{
  "n_layer": 9,
  "d_model": 768,
  "n_head": 12,
  "n_kv_head": 12,
  "head_dim": 64,
  "d_mlp": 3072,
  "vocab_size": 32000,
  "activation": "gelu",
  "norm": "layernorm",
  "norm_place": "pre",
  "norm_eps": 1e-05,
  "positions": "learned",
  "qk_norm": false,
  "attn_scale": 0.125,
  "bias": "none",
  "tie_embeddings": true,
  "parallel_block": false,
  "init": "normal",
  "init_std_qkv": 0.0247,
  "init_std_o": 0.00582,
  "init_std_up": 0.0247,
  "init_std_down": 0.00582,
  "init_out_by_depth": true,
  "optimizer": "muon_variant",
  "lr": 0.00111,
  "lr_mult_o": 3.0,
  "lr_mult_down": 0.7,
  "beta1": 0.93,
  "lr_head": 0.00507,
  "grad_clip": 1.0,
  "warmup_steps": 200,
  "schedule": "wsd",
  "decay_fraction": 0.721,
  "decay_shape": "linear",
  "final_lr_fraction": 0.0,
  "batch_tokens": [65536, 131072],
  "seq_len": 2048,
  "doc_mask": true,
  "train_tokens": 706200000,
  "steps": 7689,
  "dataset": "wikipedia_en"
}
Each number is 128 + 32 x the weight over the matrix's rms, rounded and kept within 0 to 255. Layers, rows and columns count from 0. Numbers have three digits each.

# down: layer 2 MLP down (transposed), 3072x768, rms 0.0449, rows 2670-2682, columns 256-511
# up: layer 2 MLP up, 3072x768, rms 0.0678, rows 2671-2682, columns 256-511
down2670:180060168116122123114075104105139208131143108134060088138125181112141095110160065086132139192141183140109142127163096072131176152145126148137128103092130090134143069111137136126145146141170166183123110108111160078124095109145191113093091107142148119106097150101103127153135099126138134226118133096119134139165122116124055147092075102129094132137073169067121154108160124146082125078111134117151165126175104064071092152182142159152093195177157062170195155140118108100080072097131166093082111171130165140141136181148130145107111121150169177081078081134084116091163149146134148128100103144124207135034159115117113146079095120151116155101131093150172139137134155132082148201168117125131061136154164101091122133132119083155077138120121133027163117189135171134167118126117170
up2671:106179144190136084144175138168080124142136159135189118125184121111145174118117083148133069119134107153089101162090111110148171180103140118116117111127161209190147148143140075166118147132114125166095157131104134142161124108146100127098103109088154120094092163147108124235084191092159092109119165153132154133145109121116128150091081161082066121155175140089126132138126150162128143126102131164079111130107159164187167098148155126114100101060072129090111151166139107168144141121105146140158178124119169121189152189130142096177154101161099100067134103099164080106085120117105142136146111130046102112147103187140154157200140094169068122129128143173057125124161133128117131076088175124146158084181130170136119119141172129144128095096163171134065106154107096089069184094117139
down2671:110131150046108062188073065116099124136107145151105129084135104173117114148132126111171149136134159148084125125135149127117088088167147090143128132099090149177072070165153102143114138128136143136144153131086124150193154114133112097109220153140124099157135106094149167080140101129132124108131138092164102132100134096093147151134123154175076132079135108096099166097119173168095130106127146117141179163102111165112205175151116095116168097172145141155222131110146127174105110091119132122114110105143103103091123085130129102086106120126143154146081112117141140107110097110157200156129114170136133122103074120157097113122138103113159116118158148134187138133129244122134126154122125155159139103046079141148081131115129129184162143130128150115148105169122128152064143156143168
up2672:148060157114131151140127133099189176122091124084169125093148137100120103192191066086088135105124141126083098197098109167121121150117177116125100131123121112105093118097116163160129153176114096145142130157088160079079090101085124131126091107186115154117124091100112110164083142173091129140090112143112100064136153119127151159136099182143152173086083114101096106068116129175097081071105121080129084116188145121091141132133142169079091124078131067079171125114096125140111130180139076154159106088175149100089167134133112158102140097176197139118137180141142142193122152064081182047128109152120133148121110123057186122127210218133046174160100133096058100125146031108183129085129155133155121072125114215149094105160224172063146149196122119151116189169107136103184106082143120
down2672:091104144105146116132168124048164082138132152102134120088141083102138128151098162144152120102109143147094140140107124124088083117103054169082104145162176173122125083139151113152094121147125158090086144158161108136062076133118076196134112131068123121104208093106118125098163134134171126130157130124118157175167098070211168147190095095099085095180130138122146151091116094104124130104118070153067128127077194117071096155109108113093144163145128130145115105202097105078120128078136131194125101158072143177114204127158126065157057156126101145117097128094110150138126114169105121133141173102136141169136183132127117129123111107075111122147174115141090139122177174104185093094125122111137107140071055084136163130125130140167108113198169089118091099166118158087130123107154128
up2673:147113125139159129127123106105213109135161085154150098159168158173125127094137115130143117135128156137122105140088142093119145164176120123161035144139135165161097127117129128125110120137185162083154126121014131146086142074159165180122132167132149142137140123179144108101164185110147103159105109137099165116156023203139122134100082119122138128136086083109117130131095089138156103165113128113125140132130146106083093116119122160136112115102121168093169149137131133133078102138094109200110157089130141111131145110117154163107112100129068138133159146113093168152119133118148077148155072149092140117114183094138095068105141084146114150163067114155128221148126106119106104126141134163167131150196096155084156147143127170073113135122189134143153149155098061153076125171115132
down2673:123115133189092110115135122143130165187125102075106173090165044135107101134133118133074130094151134150083167106126127113141148116140111113116181134085122137101112185137121142182158096137111141188094135125122125072153157138152089136169075124082182185118135125127161099131146151084134101141188108164100196179143114149147144149114109164164132097103145152105143097130073110143141115150125171132148139159119182153169099133124130144101125128096077084149102099184133159109143180077153137129144145087058158145148113102181189106093130191143117108135087132131157156136102121065155184122165197090145123132068178106104177189144176145131164141111134127100200105118120163168079102089130138160142108130121098085110141161092164134134131106078176086128090106153161109098149092172086154
up2674:171100144151156175165168132052122111142129157125126117146116200108143097168130126118154127145084113103167163129156131126098149158175174169072155100158099107155168141171086101141115168132147170165150106132109122141152150180145140156098182129165148091134173125136116106153146119144159155125052119140105150110075154145118156119136194122064138061105174118104119159129071113124089126198189114086111042083132110132165141189127106106133138105166129116113124089105163072055069090100142141074085123110110099083133118103164131164181125122137155111120150081099153172136097171137144142068160158154075134137076149114137131171142132133169120149157140144157113137159122097132102134067070142134107160043084162192179120129150100128141112111159147138122112150137113100103132177118111153
down2674:136106117141207096167128160163150125175186100173156103073163100088015157092138164145079074187089090195155121055119097166093093118133096165090182165093170110165161109165142104178108139151043116115083142143175077133111077118139135143192166138142093172098157126132134095136125115159128150155116106140089132147225084064070150108125146095160127110107108160159131105110162112133100145158128123134110165102147120079165170157072124142073105196175155147129150116111131155212094157140191107149160116155179134099105121094104175112081184111141118137135122148188109141128159121099114117121125113123130130208089142136074113119102106125151147107135086150130156136137125108142142181058199071090104124099125036095074120081117143205171108136170122092140153093084160118157078141129059074
up2675:099134099144153140162105138193158124136130112134139150154087136152160130168092162138123143154148092108112105131159115149123083148155135152120163127147154152158135144135185162053169090126143160112140105167089076101115103119126080170151147102138109116140138176096157166112181113110124134075089094096145122179196168129056144118084107129136137165143113114129147101089202180153158112158119159125068092099128114145129173117141117124097100138136132164121096133195172127121115087171112165100203166153116127077147068143065185171099137130147136159119122116095151109155121206141109103080164098107170149097087128081109112147134103147141130103060133093186131151174121135114102133117176087147149142129155106143131141143082175138173082169153140109126128107175127123136161125140108115
down2675:098085121100140151136098110140138110107099089111137157079145140103125153092167120069095138160142123116147123133078102116194169130142149127109099137098072146153175111113096105108109144137172048155114147134137182099176102155114114135124127128136126150130102136112090098184089124175124117163116094120120124132145147136165148165160161095141119121072145125137059133192141092102147123041093118153169170103116082160138123128171103098093163110073075120156113139137160144175089123098114093115113155099115134128115144191133129166166107084109097143108132131132152120157190104155185112155113138138128163114127114123142111145152133100134158126215196144101143128111081136141113081208147163088100101094170170154104159119130085102126135088109161128158085092137096122117110090136115122
up2676:105112070150134116207096044111113089118117166060127217123157124088148101183092158119146104133081092149140175208144141084092138144077152167171114094144180166104142150158074138136099164112142148088097121121122089120142134158111136115130121179106197162170108120135162134140199116210078060099127144129141170129167163114217150103128210072121175088066164067128108098150122099180117069106113166197181139133130191175181138089141143163141096152172124136154176094151109160115121120110164079069190118181128060080148093133196072116121199099108170074060098122158158101103084153124135101190121167138138120123099119161121119097135123189133099129061175115099076142104175148117112070093095071162118105183114237111142174219162044110131142151133141121112092111164149118107081111176115111
down2676:174094111155146144172075110125138211135127100094082190137164114152107100129110136116148109148193172235124196146184119114124197142123112184167126030147132114106080208098151128108122124083121145131117151132111093141134095136139181164132162114093126151165094119131086121133143113142088080110170110158105172123117193069111079141146122139111158109136142158160067135141130103172147135190141086102085110196152078103103111123171145115124160153090151128083081144134158141109130122100184123123157133104147118095114143161141178111160113110122137135108115132122118126116120144125147135127144046107107176154074125162100127185139108114094162118154137057112191123142061115129061085138115125147122103148184085075173101127104125137100119239177121118130125157113165149124128137120052166
up2677:145158121132063096135153152161088072111117110162170115125095120088110144094146146097087172069112130152121093154141142125171078111106095145120123071099155120146077170100124116131146178168154157106158089015080111106176176147191136097108129135135128182102155183198144113022144168119140153081097125113117109162144131147149049107166129147134163095085103162115151105135133108138130124138137136126056108110107122149128133143141130151119145131156138144117103140115129126087126137127127115126136210200139102047130125133119124129105113185110044078139153056179183166125195124125117123123109134194114111112148140160174155151110122066100136083066107135150129151113099055146146058168167129118105176068162102134134119092168128148175148122146147158154148162144133162085074098120123071
down2677:117108109099101134119147189071164131148132130150109075099094134076134174148132089131134153081115152097132144140114120089037105112126147095098130165119075142128092102111174112194148156093160180166173178170117175102141090139171102170119128132048164153065190168166139146159117086136090157087168153142109093109129134174138107110134139105115159181135168129114166083122113163088144080081086163079117101142098050102121152092141134115196149158162066130178110176143156141119087161133138132137140120158111092135139076157140096088135128119196128141121116127153140074077143104162124169161166108083155087122119118150120120124091145082159107120075125136179118109101148110143126092067096118135151116140168150135121078137138156199101071145051149128142088151132122103164087134114087118
up2678:122074090115145141092117145136103149081102082156171110147093137153104163158137152148185131105093178103032105125157199163068148144148097132062142131057128124167144123113097169100092081139160138149155183065150141159141112168114127137184157112154172036080098176136138200125166143124144134133102158103126125129117155142110147157079122127085160192131130077149108186170097123096149111166192105165147106074131119107162134137123073149063157088160132141162126129132115104122112142085156137080072176136066124077045141093117110206115131185112140109128129108154136128140157130161099145149146148132128087142234101060179139145119128126073163124142137083178177136088185101124169128135144165188109050146162157166151093124152140110179135114120125124153134068176168120158081171143132164
down2678:122156128119112146168131141096185155130137146129141125175187112169099076156148099109097125130101089172093075111170119108142140071142137101095115115105136143120113137060183163103169147064131117102137140162113128201076163132147109116139116119127097149217095145172046121081176122098156183089116145150102087165158128170086081099119104072151111153175167110193092100080113143132110127083165110084103154195105109132042102073121091108136141119080133108107154103168136231187201118125137154102120179070156113143102217160102196110080099125114137086119173155110063154153128115117155147086141122110131142174193112166098139088224149146113160077160100100181100080144081114170152197067196144089102137131162055128135133175207095164129151094146141115124138088123102094122094122157042128
up2679:115171143100100114118140088085101129115194113095118145118147074151094158078118061165100094179109110126104138172113122120127089130154112127062130122146152090133115099132128170120100104152140113114055153095121148109148135166129178112138174138030114102166128135089157158138134112129128090130135141171159127123144112078122114138118157073145138104166112197159112126174157116180133168118123170092124118124108139131107109174168110144185125143197123117162155116116092119132124175123137097084168115131102112097089147162186147137117144125190187134103149088151102081099140143099157162116122201133155128143187181144116188176144096080122101143132108138180128155075147162172124137149158048134156216092173135170151117155106147115172033150161086160103117188159130100118131123242102077
down2679:123122133173152176103116136069155104138109076122147128117170133088128117116083130143155148116083189144171136093119118148102144135124125192150097131125124119129133165127117146152146161174171188172100096121118176149124071145124142120164077193096149108092113205149152142132130184123114120118101160127108110097096124141138154202128109139113064122143139134113115141138139141094105105078084142165154165118152167086125146162116105119135131133058137146083150147138137188153115100142048107164112138144147120139092121079165128157157135084152090168161129116158100150127171134152155151219163184138159127086056135114139113101107091186172106151129158120098084153029120101177142161085108188098123127144164098124124135104149048138110135127209116115125153128163078091148121146154131164
up2680:031174091108196176094201117135131118097121155127163150150115151114079079179162091119125133138163101151114141180160169146148103098159181157123135117157134171101111085163085095136120127105129099141192139131037107148085108146113116077119182138147151141164110115174126163159088126146124151137142168160059160114074153108130113100060135116147159128160100101121091123136118107146122124145142144079154065148106125132156156207136158141131114152167139176089173176177157111111099142134111163158148149125107123150144142144085127129087127110097102143161079103095150127143133102047158100119151147108099067113099172132154139149152132126159133076104106168064120141117121154166113141147142155168089155079148154108157138149127108114183121104127079134164196138089132088128140110117139110
down2680:129132113122177133155164163133137061076141089084180167091140093127164124128108127143137156138143166186131163141145123128113151087150060158151104124120126166139112099178165143135154154141193104066125175085166098109145127169120070136101116156174103094115116154113122173158166139158161132098088185135139112131073093151154137130158097124145111143142155128108125109173147087121118135154146118110145087136142155127091166156134165204105131144112118157164110100141131200053123159152091159124129113120109144126094106135087089131164150094125103140082131130093115138091114121164078085142114097099123114142108157049111114178172194138179121120156083119100140063142159095106108088102147147115092104185114111189104139169113109169126092110114136086137113125142160094186141170113168136
up2681:166126099115111138087165052144130105123105131077069088171142110059109110109155174161164174162157133132093117079174135145182149141141131110122136138150187143143087135107153079162177116077149151113126157095125125108097117136111123129148125182099029127084121232159209152088093122093146081109110149115114156151140081119138062158073102164175085093148129191050140148066093127123158147162113128126161137135102103146129121139153153122089183171135116137119110120111124147187092138100154157121108109107126098104149148162120100114137154140114232093148111129129124150133119131109135145100150133121167119176135144198136121136119156156081133126151057121109086113156074181160137124130144084099112076145196137130139141150142140115111151140102145119181144103136105104059119161109187113
down2681:138118155161141082103194088125070131178145129146133167155146129193112142094087124111147097150154145146103100182099165128118096133131188108124122047130152171181135096232165129087097114147146147112124163138151072077086080103049143131101136207144156103163154184107150155132122178139186137201154131125141194176055159099156095110095102152141096169180125142090117149098127090114140155097099154079150187174108081112158186171105158133149145114084131091156139073107115179084088129117075163113116038165140149102126175110056106127109136092103086094184128148079156185082149143117140136198100064133177156033090090120109131141163108106208144161132176175207077099089161190180159090165086043104172138148109098189170055151092119097112018121161198136127089113069165148092156148134130131
up2682:085165142100125116125127089157136148080159134094120149095157140167104092105112109112073126158118116094109121189136146132152153096194118169098183099089146117145101144097072193132109083165135130157158138184143126095124056132141139059157122131100119141151093118114170121150119101163143098152182074157102162118089128150182133206164119089135125164127078165115147093172106185139131127124200135118175229177150081116183112155142080138087157178114171078123138195118129144054124131136152162146183141112141158123111140101078142069138096104134113121102170135133118182138145133112161097098128092170155136118091107131108136129099172168152111036137132036084149149109085066119135183093029146147158135111131154127143104149121130188130088081117128165097179130187175099084113119039124142
down2682:088107139085112118114137057130118079181122152162141068102069162119109121144099121085133209141151152103120083125127114125115105160096141146099157128131148095115160121122107140122148133104099091082169128145105124159123167141092094120172115091165074074178153142129137101160068135132135114152076113094139155136091116120115120130150114160211134133177102133130214135141096071182181083116113177081120146140136153142061140171084095095124153167171125142103140051110162190110164138124154188162085146116140190213132148115095133157100128156108090086136084115127153141172112151173123100116118126142093174145080118123122125151116083150159209108104127120124151136088097116089085132150126129097119161070113148128090095155180057147091119143118130101097090089130151139128156150127100130